Part of a small language model's weights.
Architecture: LayerNorm before each block, learned positions, tied embeddings.
Training: a variant of Muon for these matrices, 891M tokens, 3457 steps.
Each number is 128 + 24 x the weight over its row's rms, rounded and kept within 0 to 255. Layers, rows and columns count from 0. Numbers have three digits each. The size before them is the row's rms in percent of the matrix's.

# up: layer 3 MLP up, 6144x768, rms 0.0856, rows 4899-4951, columns 384-511
# down: layer 3 MLP down (transposed), 6144x768, rms 0.033, rows 4899-4950, columns 384-511
up4899 103:054090098120151148137110129127143093132103096114140119127115158109151165126147143113087166159109146156141168097134136115055081171178139151150183144172144105121112145125081104124126140101114123136131096097086176121101111123166133155085118127142176149116132126160143134090136158107077133080141126159132143176097107159138161150099156142083131122146114140188106119116108092097092130139153
down4899 102:115141152178133104126157160168136124097117098093123153124089092092113116095157103131157126125120148129154114123115113148126188158135146102092142165127133098114121123116084092077126150129122125145086168114130111159157145167106093097140096106140157142118096129115153160134123146116161163121108099116169124122118114098140175121171153197120146132129113128153122120116151135135115155175108
up4900 100:109117192109100143138131137105146126125127149165100173114121154145137115138112146127118118123122136151119092076108141112142147102113135121131151149136121124141069138129123124111110142130163166097124106119119119136172120143107137096112127151108117171128129104131122152124149115127133093160148123135137159138121136104159106168110123116132068151151099172130141102091103173116159114100134
down4900 101:121072160096133146162105147142119088178131122110182133140131116110107058113143104103116148138158101103137126089144129121094119160132108120115089105130111136102165131114122118132107167134112132139130133095133076136142118107129128130141056144106077146165095113092138089097137143081168163124122092083108129145126109110087139112127114131120145083133128155116136138117179107145134053126083
up4901 097:155142115159153072127150117152093122117093161134124095084135140119118161135104158114174161103127135148108112179125098127104114112101150125154112133160151165118140112095149118125117151136132154141134129117121152101155126113111140125138178116153143090105105133117127120130117129118158122116114094154108132145108139133146151163117130114096115132138137095140115151130142082105155088163126
down4901 093:151127132122134130121099092136148102098154129098110099108081110112106113153156095131140148115109132136067108121159136103179128150119086127133084080071112112116120137159142126165152115119172154111091102167159165122242112106129123151156113106147138130111127135076163130114129129104151098088153173106122165152164149106105172124124156139176180120113122103125163118151125179141088121156114
up4902 094:103149151153142136139128103163102153163129111139182121122113071081122104111110128121128103168184149112139109129174138122137126132112111103133108124100153132132138115138152151137141131156119164177127160111120125122128127108156163154121153147118160121103132152113118110134154173132154114110156153127142126111079135104125112078155080125150140144139113123099135134120131124130132106115098
down4902 099:117130139102137115129108141119126128164111160161134141136137141157116149121124120131093111117120160167134138130100161117099139121089112115134113121145147121123121128119117107106109139124109081087126064107154146146214170140098114123128114070123146124162130142127131178140132133088077122172149134147161130106151085109136151145115126141072139182137201137120114157116122131162128118128138
up4903 102:151095140130152131095111091176110136122123147088110108157119129147149145148148158129121141101134113090184168147099133125145118122136140118174143170126119145150155131151150119099137122057117149121117100137128084122091100117136114151086135113113132092094150114069129158144148080152149165117126132130131080130164136137174148128142121149115138157089110150123149118113152139104106070117112
down4903 099:148127107110131119116132110080107095186118151112133107178157128079138133127079138147118148117065119110133131097128105137131134088150106144108130131128122127146156135107113164114101127158104153115160118088144112173119155120150116153185117132114119160107131122153116092142084146070113144090129150140154173146145153132142106113106103137104117108106133106111144142101134103127138112150116
up4904 112:095128139111166133164130129127131125135153089089134142136125162148116147102118174169103103111150129120127140153103162140133159167145159135144145150122125175088116178096122132098090151104143088123158120117104123134114133097111093118168112109124147103113129123120142138149150134158087134198138167110099116096149115167097167129125127117157109112165147114125148145155096121143142123111117
down4904 115:108116138117125098132134152112167156134101090120135142097135177108159161132160168135142095112110156130151095128120136165076136142157164125141163135119154153111123119109140121135137123110134151162146120114113091174120143110100125106094100109114158141123117129104198133123157124123128130138126098141117092127139139148086147136129114095099161156142160129073165124130167116160164119137128
up4905 100:114145166178119126127112091114133177145121151150120100118166132116125135103153173124103126138123124122153119195177165120119138114134119162149150161141132159134149076151087135138120139132119166095112129102145087093124155108110151135124142168185121138159137140126135128108086159113129133092179118055121119141136147142145139121136120123143104123114165124103073135119094105173108144136119
down4905 094:136126165136185161093109152126124111120093137116147152144082098139181067143131127100158126149117146090113108146091099134142134189161131118123134110125142118141134151170135138090094139128123132091124141110148131150195100114129146137144127137084123099145134103132150167158138120109155130131107122103182160136117164115120105084147109119081136105186114096133091097163174121128100143105088
up4906 105:147125156127123075109123145141155152141129164096127141116135090127079097133136134075131084109121134072080125114140164071128136106130115110139111107097152120153132100121151126153140150129113166113127109133121136101127125133158114128127178118135137168130154141169180121146093117081118140124083124102094103098099104097193127150126114092122100102157123156112090154107162116179115122110146
down4906 102:152085154104103150129096164150119127166142117151151113100097098103121108134087160158072161099131170153151175106146155069122147118122086112131100162138146131130112154138135137097132176120095097139160153107115146129104097128113122142121091122135138098121153160152135132135120120144083157136139120157117172113134090109152109111177112113150132129124087105085144097123133143134135119182114
up4907 096:157131147131126116119121093102119135139127129150131116144149158140119141096111144176130104151107124171116180154138127127150105100115082165130116113130161131132084181151125149140101138183129125138117131099140095104144113192097128115099177146138100122142130135091135102123162147144128129149103153129146112076145086104142154151120150122117111072109099072143150131158101124085156154119174
down4907 101:134135160150144121142110087097104135131153173136098075128127123130112135152161081146136138122164124130137127141147099136155143158138084115065132099136109119174137148104166148151135157131152149127182091092098107154181117102162087124107137133116130132154118156115108149108118124135121143188103146124151148112148149140120163141114121164109144143092101093152108135136129122159108111121159
up4908 090:163130169145144089124148129116095120114092151148159147108127116105106108110165140091092136128152118151113171139159137133143108105117161126109162120163144098181116116117127112114110136159124115079123139149106122155109155147096109118145129119134112139131129109145110095136140105101132149091154152117125144163125101159155140156122131131091114100113101167134125143115146179117157138105134
down4908 087:128109178096122146183142113141139172081146136091116122105117128159150153068094136122113119127131114142185133152146122132125124124154133132126140133141097158119148134120124110134117193092105172109161110156156116117166173161114153146109131122100116132140174104124168160124142087113137143139120116136129109109126099148124123135118163142137123106132131061129156181144134157106110125148157
up4909 097:107116102120089168110154130129124135136129109144086138144135148136087133153145121134104143103118122106122143124105161140100138111122161094096122050132139107139147094110152131135105141167113117118131094158113139119173126147137122104116113154127102102065101106150130140134082135093137126139106170141162122163097159117136144119130080138147130154113092133163148115114130109101173091115136
down4909 096:111159120097118092104129098094132138113111110123161071098104120135125093154131126086156147147128103160122121114084168163126113091113104145110099103111151159088145121126142108139125161107119125110141162132102114114072097126171122107141135095135108115145124154126130125109146101142148140150086102128123122158124107111127082165101137082183092098128124172126137114157158112134091168129131
up4910 097:102142169137142128136131150137103131108101132105137075092146142142096125147123120070126112147108116110130111116098108117168127121201151121098125194136132150151145097126101090112159127105109151106103168120142150094106086126124162101142159172129121166113125106164089122133178166149102118134133130103145132094152156152144128117137099106103120142149112134082150105093115095126129141101100
down4910 094:121129106141098105104162148139100132158128106114116048139101102130180113113151109159127143113146100156144136137144150134135104168132129166154134078169122162074169140120137125119092085142166138114112124109103094134091159124088121123121133102141118137120139140115101156131081155124178155120085116136096117110140127136123123163097156106074124143075159154128096169143107127140199113104144
up4911 094:121086153143125140106125099114098163090143137146126119103143142125134130114130098097100091168102144136128084099151106128138095162126140182110089124152130126155140105110119151097139108182125127091118083128103125109138165086149109133148114143141122117129096096094149110152155126130129172117093143173089135167122140130102140119121101115122147111111123138111135137137145118147155103139129
down4911 096:119168142125144131120082098127073102133139112132187171104163127108175117181136159142113130122169067118130114125090122117129126075081095144095119145105154147121129130101131141150152142096109116126130177087118097127124148159177144151127145132168132160133141131144119145076120153141109146158142097131135150118134143173108158175147153106102132142123153196122110118104168160107125129078121
up4912 100:120097117093096130136124120101138097144115142119098091171108139163114110134089140125127155101104120072106114125108144131079078130153117164126141125114122103129146177144092170145143143113117116071145122130118150130115131119119160133176150181138161094092117151112156153099133151089119105100151122128121145156147135151126125118104095135135132151162131112114086179148131060117127115117144
down4912 097:132181100113124091101149147138147110127099124149164083115112077141105152106122130145114167118142089164134168145131119131150117132110137163161086121157125121100075084164154150127133102145090122110115141130121131121173136126159099150131162101147125059109140108104111133100119138186136103139141145151127156107104156126158092075113133138129113140147117108143132143130094136129112114152133
up4913 099:120111110166109158131115107127139165140128145175093161135144138164143119112153121090092115117128123108106126154154153151106145151132149151145142159128151123147141127119133109107184126173113040106102148117093161138136139160105144108152128171152091146118135114119145132104130113196124130117128158100129166102110112145155117108101106114113080129123110095087145138168115123112156137105174
down4913 101:145102154165099102104167112111149150146140104156097074132103111109122093084143101151138110118110113119102149116093097114145166108075155179137131137151150113151116136170147120136146118161118104100097131153112130114152162152126112136110155108116145095143099126114177140073139131162106126099086125153139096109109123119129171128180135160119149129137099139127161144129101111088122129141130
up4914 110:126131116147117091137152173102146165139145174118147065142118168089128127117159154140150155111135144154101109129154131151140132110126096137125127097114184163142152143146098131126127111122104122179124125144116136102147151114144138131171157119156161160151080118151186106123127137124123115148110112095149131092160153123066130119149121115084113144127094139122088140135136152127127132133110
down4914 110:155136129148119147107145160106123148149127102113131116145116085148143133093150133162155152154182111117149095146152157150119097103112143129125111131118098154118136169124113136118113114142152142122134118129113111096086130111105148131170136129151120096132113133121163133138150116137090142124164095159121078176122124105136072144127128167093107167057147165101177109114118124167124122077159
up4915 105:153072135125121154164111093116131117099111143113106107100099110138136100138134121125144101112110133108142132162179092140154116126110117079129142070162160148133145077103122156152097118137093167140075144119112147115094157138147150113141141118166129111123114119147106125102159158161134095127161120137143141059100090115137133148111161097094101139129126109159121164139118150184160129084158
down4915 100:135120133141113120122168152101144081117083104093102116120106123131129126138137109162114127147110136102111160103136163131121115151105145136119149125147155127132163116142097146079153135112075091090186128135161143184128119095119140148099151125162161131099100135138079128129139117178151135125133148124123137169094118140119132104133135132137143145134103140090167120123155165096079152186109
up4916 100:152123122116196126181115084138131107162082123133123165167136153111126139145103098128112132144195130094109119111159139102133121148130129163125106116115135153132155106106101154068145170082117090143091171137137116126118128103158158179121085164136100119113118185136184132104136121111151148160107117133155146126162156101157105110146133175156106112111129120197140131107096110097136119146151
down4916 096:110188109156109111108099109091067153166156129146127178077130109127124121130124125151075141162122142124159109154108124144108114114183110114106125110130162133118131114118113092131097151140151176132091115127144165109120144081109169139119123142130135124076101096139126068164161127118150138109142141093164084094066107135083079145100131142146138154136117152138097090117160128183156116114083
up4917 103:138115176127093132147094157118147110110117119123163134123144164153117118118119113181139085140128140159109102155124105116109155130126131128152151132110133143094112133144152100178140110118073122102130133132174117130171159155119108152125113117151104098145133160103102147106146086174084093096139140125099138116145185115130127120105155144108167099174120126165095146101132133140101154077149
down4917 102:133120137118169140111127166136125115131124119116208108178134162090137117160116114105159165106135114129083121142153147092107104148119112125119139141148109081104136182173125167139131074150124140104106113140177131081176126126096117131117091091111161103114133135178123151126131114103124140100143111161159140129119150102121141146189123115127157124176104173126128132166135175129138170135153
up4918 133:121142122141109142150099155110096166079093117108161069170162122131139135155148126137108130107131166141171128112129166145159134103126109136136148125096090105155129119113118118099139111096075120111151136146122132143083091096118120131096133107108153150120133154118140093170147090157140097168107105158119135138168092166170104138123073138153088134103137104153167127115146144176116083123117
down4918 143:171121119155127120152112085119068099094120146165180142130167091129168117160112139126096182127117152143145143118143129116154117131160091126120136081135186092104134136176128136130068127119119149139187118123087131123098118179133117123107119090103116176104110161125125136125125122158136094176156118125151124109133121108129132164106128132110115114110134095142108140122086109185110174104131
up4919 098:134163153149121179120138131111174151174164150126126189154136119070128140127108147112137134140112085100135075117143114148138162169148145149149147156152107115170088174144121120153130144104126121128152142121134118118120134140113157133119097105120164136064089116131110081091097097124125120114134147143087112112155143131131118151129120148118123127155122149159123123091172178103119108143134
down4919 101:178117097134089110115136097112114128101126140134101138127111134134158134123115108158091127111099097173098135175110154129097144149115159134083145143146118087170123094123131114125099108144158100153102125125151147166116141137120164110167156132126124092153145153118127130164125154135124149078095103139144163175098136150105119141123108129130116148115144118120132119152109114158096145122134
up4920 105:158172104097150171157130137150107121117153101128131132139138107129133134145124146147096116139139154165159206137078087128123100097103187130156107168138093114162109088072130124136135143109140130167155126146105129117132151129121100162120135098111142112102124142153142137121111126112160126143139116114143123121150085167144091124142093155127121102126163075153119115146123114072107129144122
down4920 114:131097126147124138100127132179116094105118123165125120122129164127154168086146104147124140128111149140139154139148146121113142070123097125141153072107134118112127077113153123162092162117169152155107120118098144162121148124131143068073106150122142129136144108134118117123129085125101130116110170187135141173140175096134121097144128114128122130105106127153151157178155130153161069099113
up4921 119:090113129145108167180115090128105131109170139082129115129129133154132157145133110125118125138123108091141143114153126153142129140146159111123115162115148130128147153092119128096133130092113138162128070136112110117162155133130115147118138119155142148075137134137118159137130168163124138134155146114147161126155169109128130084148124145103129099149146121112139133138158080100141133141116
down4921 120:102113134124116108139082121133126097134133133099128136118095138108123101122101168117134154120111139127155141096140119155126170094176127106145123139132101118135106090120136167139103120107095153135092105125137147166131147096083052143084109141107127157128135117154167108111142114144144118120163124127130138128133115138087096129109147108095147134121090134123140088129190077165145114137104
up4922 109:118113129089087160128120131123159123133101109114148092129110102162138123148071121147104093155119109097128110156162098157086119076126127146179146126152135095122152150125137138117131161134172089132147133162106112152157118145115130131112104130127124102136132114147161113123070086132152135102156114113102124097127141152159102124102147123161115077158074122127141116110091125107103156105126
down4922 116:171158139149096170106127124101120120135150126137133115148143127125085106087121149171109140091109085109133123150129106155126143139113105155127145102119142138135121124088138154118147186112147116125102112092094153128137144152133114158134142123112157132127156106125125104141140139092099088077108144129107121157131138154123158128138140139095119105127117124085161143145128149097095119173133
up4923 096:145147103134130132135100168088149145134147116160158057114121124143112121122101132107064096175113116115147113105122159105146147115151164171168112137131162144135150117133091123131200117142140087089124126140095069121129137071150174128171156193101135138110164142128154145121099100132117116127124106135111127124158096058128160147122112149166151110109146141133122126139118118144150097152157
down4923 096:106134122088122128160103135141151076126130094112113051133144133145098143195108085132146135112094112128084103127113131135130102120137171141097140098124135096129110173112150155142145121122120093121145148157118131160101129130151113165110126135115114128171097133107123091148141129150152104154146135143137125101112087152083104149159155161111096114165151221169116137101115105088079131098079
up4924 097:109157124144144145159122134099090123121118143154140111177179111177106123146126138089121119125141107094133128132114159087107144156126088114122135164149118137093114184117091122108117136125150156093143103137132140142172146167145097155127121129180094126105121151188110110110079151091124130110113090146143137109151120111158102183090112149104110122115203101084119066148125121134102120116104
down4924 096:192083103137136125120157137109171082115109185096090073099105158089117168129134087128119148101129141115097131152131135098078119089137127139142121109131114162168165109152153106127105124102103151136080137135123135117129147137155148150138129078138158155131121097144114149109119114179122130121099125147138151097113144121121150100148112114152164139151069130115102166125105128116133129123162
up4925 098:158153097133137169161143142132103143154112117091117131083084121128135118106183113161113143139117104108120191132108085158132159161122129137134118134072105123156140136150137106136103139097161070122149103134134106111145121164144136144154129120091151138124140097125123132115123065185147076091116129104089172093130154144174144095118120116080131097142107142141117147132142093090145133166081
down4925 097:181160152138116132123131126102111134146093148126181165126133126118110156114142152129078113092144137091096105156158146139088131106117087177117103091162080109137130136130139126106116127142121151125091164090063155128146124135118143147087101086099121124163141158105116137137151135150148132100161074160128133125127114136127116162132112148107116097080117154096141121152114133125113113166169
up4926 087:101133116129091127138120100164099136126174124121130148133134091163115102121156123131123106139133178121113129115145108114111169144137158116124129127082152127132186129173106168105120166150157114136114139131165124148152107112153179126160159112101148089100114085150069100145102101112104118117126115123113124122155139103117143119130128131125145111128103102129090073116136130141154117160092
down4926 087:093137125135141151116099160095085103122103100093113140088114128143138155155135088152143107138129115151122134130123139165125110125140091084180119115136111141103104152128104119158115158104141129130140162085164116133142091173108134110116134144148114121088137130165145166116110135159120158166115120119107122126144120121121137116105087112157119164087165131136107136118088120155169114154116
up4927 103:130167148129106157074146139149115087130138118121137076158142120109112097143143079133160160120141126124136102119149137139154148113121165161140148092121158112146094133114105122115187157141089109138167167100111105138098113164142161127153100109157130118089103115121124108126127118075126147120140095129141133130131115095156114133135117123141151145136103133139136153118123119120115127158121
down4927 109:137120131149171113125143149123104115120160108109109134112113135086099126112144156171108073143129162134090186133113124113158159117119098105125145143123130141120133106136140112155192162121132174129141175126146151115108098117153168102087127151150103112175130130155129142145133115106136138147125172084107131107118149145147130146161125118127122127182167106134140128144146116180126135147141
up4928 084:170162128122122157124161120153097143143104158121099156124109121088168131131122089092146120122099142147115085139110173126143180151106164131141164131079132123124163115101133120113136114142161167149122084156108104134089152112117123128136120156101094101158152072136127106110095094102141082112113136141120124141084156140141125136108127142129143111193106094084138133169142147163099112123147
down4928 081:120169141122112149155134140083145094096146114182138205126145123142106107137134164147076148167171138106156174137155154125132128143137144119167151141159140138146082116099150155110143137127158149132103152145136167148130155173164148111149108132156132133111138149140073116134113136155146179135152128088116144087148152095087140136138134170175095114153114128166118123141115148145165157163164
up4929 103:136173100119151167136171103117158163124098145037164100085135164098115092174129136125120147111122094164094144110130139159144128139124081135092118121130124120100095153134095109136121145092108106110123122120078155142145092164188123131147084163157094148142139126148107126106106122138155104104088124122120146108140118134148123122132081122093146138117121137134153105121136118116165137128142
down4929 104:113127125134055114102110159117104130165102123106084123102148121136131120160065137072166147090141115118097142134175138103127182139122137103129126058102118084121130109101149098134051123098115150133137143120170151135142167141084169128121120149096130151168111120107098145123170165097146132085121145114084120109115102105107122155090162149168182125147127081151144110117089118155134155116116
up4930 096:110106117129090105155128149161144123113134115137130148115096146173114144133131127138120129161077126112128164141089155118132098127106146110135152110135106136144130153147118108128118141105118089158141137131155156147118117122112097129179159130142086131136134108094115125156103110127179115127127059167126111090088111122116164111128142136136160122093111114068162128109117063151088125139117
down4930 092:142133117157142132134106139153142108146124138153110108112082178114168124118109103109112132118120114146117147106102128149165135142109143158089084107143111114112195166088130104112125127130134116141109155127133147121146182161105116137107155168111186116141146091129117134102160138124149185110120174130130120163127102122095131074152114153124136095162140162116132162150175143117097139164151
up4931 090:093128146128091087116158136129150110193148118143085115153177110148110142113119146189096173098142149085093183090155129140146103074118118098121120087122154121120140161139098134089149148098126119169115124113104117125145119129106105136145107121173142120145124119099135174121140125071155124124093129136129117108097177169115131151165127152152131144117134128092109144121115111154139143110137
down4931 094:114127141140105110171133132093146125160158150119160099108142132109107130122108111121133132102126130118131124102146099134178130121113142108128112163110132121120101147107110148106109155173126076107123133102130109125108091144126128140134150135152120110151124168105101111100108173125133128194129135161168077088124115102165132148180154126143117146180135131136130111135072109089165104124133
up4932 109:133125163107119145148104158123138125116112112138157156159183118090137107161100163140156101178149159119105125106125085177173118103137131127115112131090142147140125145093139130157162120160126142106149120092089150127109104158124134076137129144158131128130124129119108144099142128178069110130120123158133150078154122115125085118115135179110098136105121102146133120159134102146168117115141
down4932 110:136148091131081155129158132152122164134112166111109123130153157115173142067107104137128083106140157065150131080122110106194107133150114055126126117053117160116130102127121163100131155121143180176095161101113109155159156128142111130152123154143138152112148107147102154121123123131146139172149097123112144162140144105113096125130105102110139105120104145140125136162125146147180096170133
up4933 099:165087173155158073114116172121138096096105148129116139167132168161093129153155113131132129129153133126154118138130110117080207107126151129119160117150132126131144149121135150152151126136152113129100084096124139106143079146139123089165122125129134131147137086097127128166119128142138130101149081119119171126120107148083116112151126132108129116098104125169118081113116116085112137147149
down4933 097:142118147163094146141131115149140147182112133103063097126169115091186124186145142100153133131129159138134139141119150125088136115155126084148093093150133169127159157136155115109106143169125152097132115120095139097128143122106119156165116155120109097147129147124128186096156141120134089154122125092107139150146138138085089160157123154116162120151183145088113131086108086123117133128101
up4934 115:102101141146107124123177093147139113164130139145152093060165138167110126109136153096092133109142136067131147201127087155126149109152165184130107117126094159172127134127107133112112166139139108118140132165122134135080155127168125121113112139158144090155129129127134105110128123125106118115128121121087134134102131116118062167150184168128139115114158099146123146095090158159164163114087
down4934 118:130107128146137116126168121146133132154139141121153117127129124161087134119143105125125126099128169104097093151167115109133148140169125138119160115138131126141133137076142150136128188095157123118174110129083166127142163134138169154117104125114075127088151109141173121142140111088097109129152139105123084116134119171083123077106093131112125127134110138156165144167133131153174124112140
up4935 101:103153132121129118130122144175143107119153109090113158129085123146123122126121133164109153104117129153161164137162110134185116141120163142149117136092110149102095141143126127121144136136113118140117137134146128118122202160161143130173201129158124095110145134131125124111138172148102128161129140182209162148108142140128156099128139115113110111127149117090121147100165170113162095109124
down4935 098:148140136082131107114144111090096086105130148151121151133119175145128118107113108144127146140129132123120112138151144144119073120124149161129166137186117063147150142111100119163115139094150124116103137124106085138129151124109120077108094110123134132138131126155119151123127141122170117088140111135127117096138150120177132113098111101152159113130135151183108127093107113142129104148098
up4936 104:126188136134114066150099132151117098152162111105076105168191122149111116114104136135142119124106180132147157134095125130133118126111127109157134126127125146119155173137105142106131166117184130169137081137137106093127112151145134129149118109115113157117133117073098164124096079155138075140112141097130112124120100125141103149134140131096140163152120113138100125126108152125140077158141
down4936 106:176118122082148130121136150134150087080107125119158107171142155110108071138134145151116130192153111115127098072123127108078088112078135127136135147127109146135090141142129141130156151127085139166113140132137127107108122200090100116110131087085147110158134134085167150136139136153167108082121183105114137143120152109096184141165129124086139111122138107075182128070101085138147153141157
up4937 099:109177135133130130110126101090111104127099108126094118161123130160177156151138168141091175134122113154103140163115092090130139129151122130145142131140107118135123139114127099108118127118102169111164148101117182089055132110134143127119119155131150134125118155119174159081166146144151104110120131139096093133115143120184087143133165127126114209180101148117143110078139114134136081185107
down4937 097:124110160105144071174150148169129119130136110123100172172125126129118125125089143101121090097148142120123136136109116096137110122131108150140114117130074104106139121165131152103144131113166149116143074135137112133077136129140147140130136129154107096114108123112080120166130188148119118122090159140100136071130127117175142115148143123100138130146145148169114131144196080135079110143119
up4938 095:144165091119136133094086102106103116145115166164128180138133143162111120143168143140128089164106094157147126160175148115095120149142144166127110136139117079126121103146122144124131120130112144122102137139134158101161087135108159121099115140104131145138140121161148150130146107115147076151108160113135169123124112092092152121139133126097139151123180102103122118126155152147122148165121
down4938 093:134134098104160123147102131135147129105104133134152178135164139123143131136116107130148135132137123087187103161118123147067167143124129124116094124106132140127112150145189134141151132144116075104125113158116100130161105124105133133123125127138112134117185122116172153111136137133144115146152130143156102104071105153089107102111144057116131118109110090148107097125103100087175127137167
up4939 102:145120116092126127159146134109141126158125147142185128164166128070141091136108144161114095153101104157130178112126165143122155183107159094150074111106148144146072111161121128138120125098104110158121143159144096161143089100133121150153096108156127141137069106163163115129102139157114162154101133083107142097138173092139122136089148116094149133120128138101113132166150099078158117107155
down4939 102:081085108163135137106145113110149164119152086108117187146141150150080122117171095123148119133097171116146102154159139148115174135146115167103126157125073152069152106172116086114151137130128116151106097113174130104141169098158139098094134109162172141108102119083147128116099112115127108121107140156139122169153114151142115130118128147199141133088103099112133144165110118097167132095117
up4940 090:099156108146116169116160139113142115164137105112072165147136148134118148146156141141132143134135117136077136142104140103096113144096162113099121128122120114113122123135139102129146141150136162102131141153147165116119159113137135131157119168157124107159104150118149114139149132154156113172111138105129101133114104147148141130108133119080122114128151130072163162115111160158120120111151
down4940 093:101160150073131137108113116133128116089131115094145126147127118104148114117087174125144111141123112143113090085134170091119161108155117150157100195170093109104088116137094116088127118110103172125113088115094148096180150128138142119118116134098120156124128143089130123117130110153100169108183136126125178129127072158097142134103223138130111137108147140118140135149132111127160133108150
up4941 093:123134081090133091154125131129076127141151118145153118148148118160107100139144113122151188122169142176116101093132137099122133162143111140114149138097129121117125110119095125129104133114143138162124145180122127106118133149060137131102141113115133137072120125107134132181109163132188120104114064158101114076147143166169114097126148111103100109095114053194076143129137127117163114127141
down4941 099:131140107109119162137156110170095082177147133145156133135097132128106110137117110114088144121159117126133148090120161164138102126102141108131097129096091119155155144107139143166098142125134126111111149128117132103226161111194158125167149127137095116100116132134113131121181127102120156147155121132103149139085142128120142129133124148139117100107146118101128141140144166122134150104130
up4942 096:075100142157123141123136132181125107149130132098100113147078134086169162141138130103137160084112085119148155138101101117122126139133135132136136103158112137122104113093130135093131082127118112123132093130159119154096109161142118144123138104144136204148130109097178149142080092130179160108110137117132145176115103142159125104119114105136127144165134121102116122085145124119103102153092
down4942 097:164136118131118131128130074093103155173133112076123119165129128134094103115093116091160141152157162127118156145122102118144103125146113124148131076165116142104141151122146031136167105102092111155142104130126154111106149127084148139111045094130145130111136111167118135162127124132115170149124102141147121099148144098148130165097146125112106132139141109136187160129086125113091135175113
up4943 106:086135151100153125120178124122141120128130123154128118154135165102081138142153139137096114103129120119166164119132167128110102135110089110151124120145138153138133139158192101127125123086098119141129139147104126105127077119133138150150132122176167130111127150133144130127136131118118125127139109116141107148098118085119139115091117143170147141093168137127151139121151117163121127113139
down4943 105:185134125158130145139104119157106134124112165119125109101134082176131117103111136154138172109126120147104090136134162132081086127170140115115153129120151126153120130143133156120126158106125177106184096123118135112109131157136128127090152127086116124170136137138125128110143136135114106083112150126170114166161118131117115148120107122116154111118153136077108119133117159099120108135060
up4944 104:140111122133079086157115165093115105127111114118157103100139144123105130145091140093118153128154098086117190141124117115165145144130133133084110123127142147125099129123098149108162119135147122171157165116122141139133075129136149095147082082135099137143107079144115164130190138145130132123173095180144153121126124125100164141096164124137115165130117129089136126133119128160089123122154
down4944 100:159128150158163115144125107171144121097157135183125124120132167146169145111153130131121163120174066159117165137105147099134127115162116113141109126165144134108118101178139118133092139076150112110142110117094134117129154114156142110104096103163163116102102124125145104154137124180120149118116128119180138179118142123145178143129083156073132128157115095109113158139115085116102119140142
up4945 098:144076139093118167117102127144136116115099109114135093154156148080105147135125151152138111130127174105093155144144118106107147155109102159123109119135121142130135150137104172131135141131149137138119122198092114135104135080142085142139171170108139128098122133118126183145134121100175153144116126096152171103084131146146148132173126130142116143115117158118155134127093126148170117116148
down4945 098:120145142127169145129123163124084114124107167113121130156101106105116139119151104151085132158084124124078134121104135110099153148138097104131122160134122098114116124092100112134087156130120157110146133126127126172139101131143115158139148157106105124108111142121143105160099138142120144081098127089130114151140124144072056087117144121119141142147133110131127132138125100071131119119141
up4946 106:133131171161142101076137115122120124158140147121157137145087156109160090140142126120135119083123168159123160129141102055157106131152116129106139118117129123096108144122125112105120154163174139118125133124184149157117105160142134139115164132137135148141107139189118148146104146129155125142127109138084125170137155121164126147117074093108123134111112147092140115131107076121118131117103
down4946 107:092127139156109159116123115118109100156142163149097178123143187115113138145090102141117159120160162100150133123140157136122164122127103145109129160144148159136139118147062105128119071160077161107148099094120132112144103105123145116146107132139122147142126123119147135119127139107095123134124123121154136089143175108080140118158129139178120109091091131116164131101117127178088168187127
up4947 097:097172125135123131133131103156116126083150128148114091168133161145087149146155111122148115107097131111163156119110091119115163133149113075089136102123132094113139154140123125142108127123079103127156119145091145095129133143135168131120125111140105090123141109161145156044150102100134110139110130132159101074129120133125100091169113143154114119134138135118102135094110169122127123123187
down4947 099:149109104184119141077119148134108154109120140118176161117118109090119116162124130122192140148099130127154124082100132114123110099130126112102164153094118141135148131125117160088117100103144153142151131118167099098220124101178124131130121108112145118170113154134135135132110157129122151122154162147146097143069133143166112147129153099132127111119149155128089099151117153131155181122140
up4948 097:116155123148142164144111200110119088116088146114108143167120143112167169113109110087167083139154138146168106128133144128098111135112139101103121095095146164121119114123132099112154114151146097125132145137133143125109157124134140106125108155110108156142116113115150143120126123117114111133115133132165147130138113139137124115136132137104100128139115107136109137162120138171182100161092
down4948 095:087157145135160134132128139150134102121184119131107109114109129121084115163120105137105099109129169132189139126096166120132186131134140130130146121154147134145185142132102129118091092121131140136115124089166126090081078093138131105127092123142132084105150076128124152134099163114110139154146134103111106138129131132126161093122125125138140125152129080141152097106109077095157137092120
up4949 103:129133152165151112117141120136138124114124121129163121125117094120080144095175093182077176105140151136167096113134115152184112070090142082147134133114169125128089093161095125122156155138127114134129137135085058111094110130110143107154128119118113177088156106126126077123145127145132138161123111173117127134077083146120115179131150152139075117123102152118129077126108110129152126131112
down4949 102:147135125120112146138130183093133109132074137099139075125137135129136074125121121078091135098141151148133109134121180116090121140165091094154070110147111116142139098142132183138143071153118121135104126128125134093079151131144098120130120154120149124091110142163091090121136144112156112132118171128151140090102089150152090160151160086148156145156117155145107121134126181157123113094150
up4950 103:164074100115111159143160161120129124099128169134160128110121116140098174141139123104137108085137151105113132154106092119110103133106158134092151115150151126122124140161128107129145125124132106116171090142136083125104152152133155132158149133121137153119145131121142121132124091143128136094080142105135159090141114160099120103109173100138110126141104133100106120096133147123147140167123
down4950 100:150177123138093134145130131101127145102129137110117135111153154124153115152153122126146094115140155045150100137138117083116099137168118133114137166111125145149134113119117143131156143129087127115149083104103076175133132119133164124108129153090103160146115132111095150115098159105162093139189181143155105131108088120103134144167111142141121110132138102160139094108101120124144150152141
up4951 104:180110075101130168088137094091171124130088154123135165115162123121113087111130102114119127166108151107107137159111162153146148118172115083179100123087116147157140098121098159125160153116139133137119136155108159147151151165170133102151129160198146097145093137098125121147140136139077131111117121122125120117067092134149097158148158113084135133110120092102151104123155128111134092174121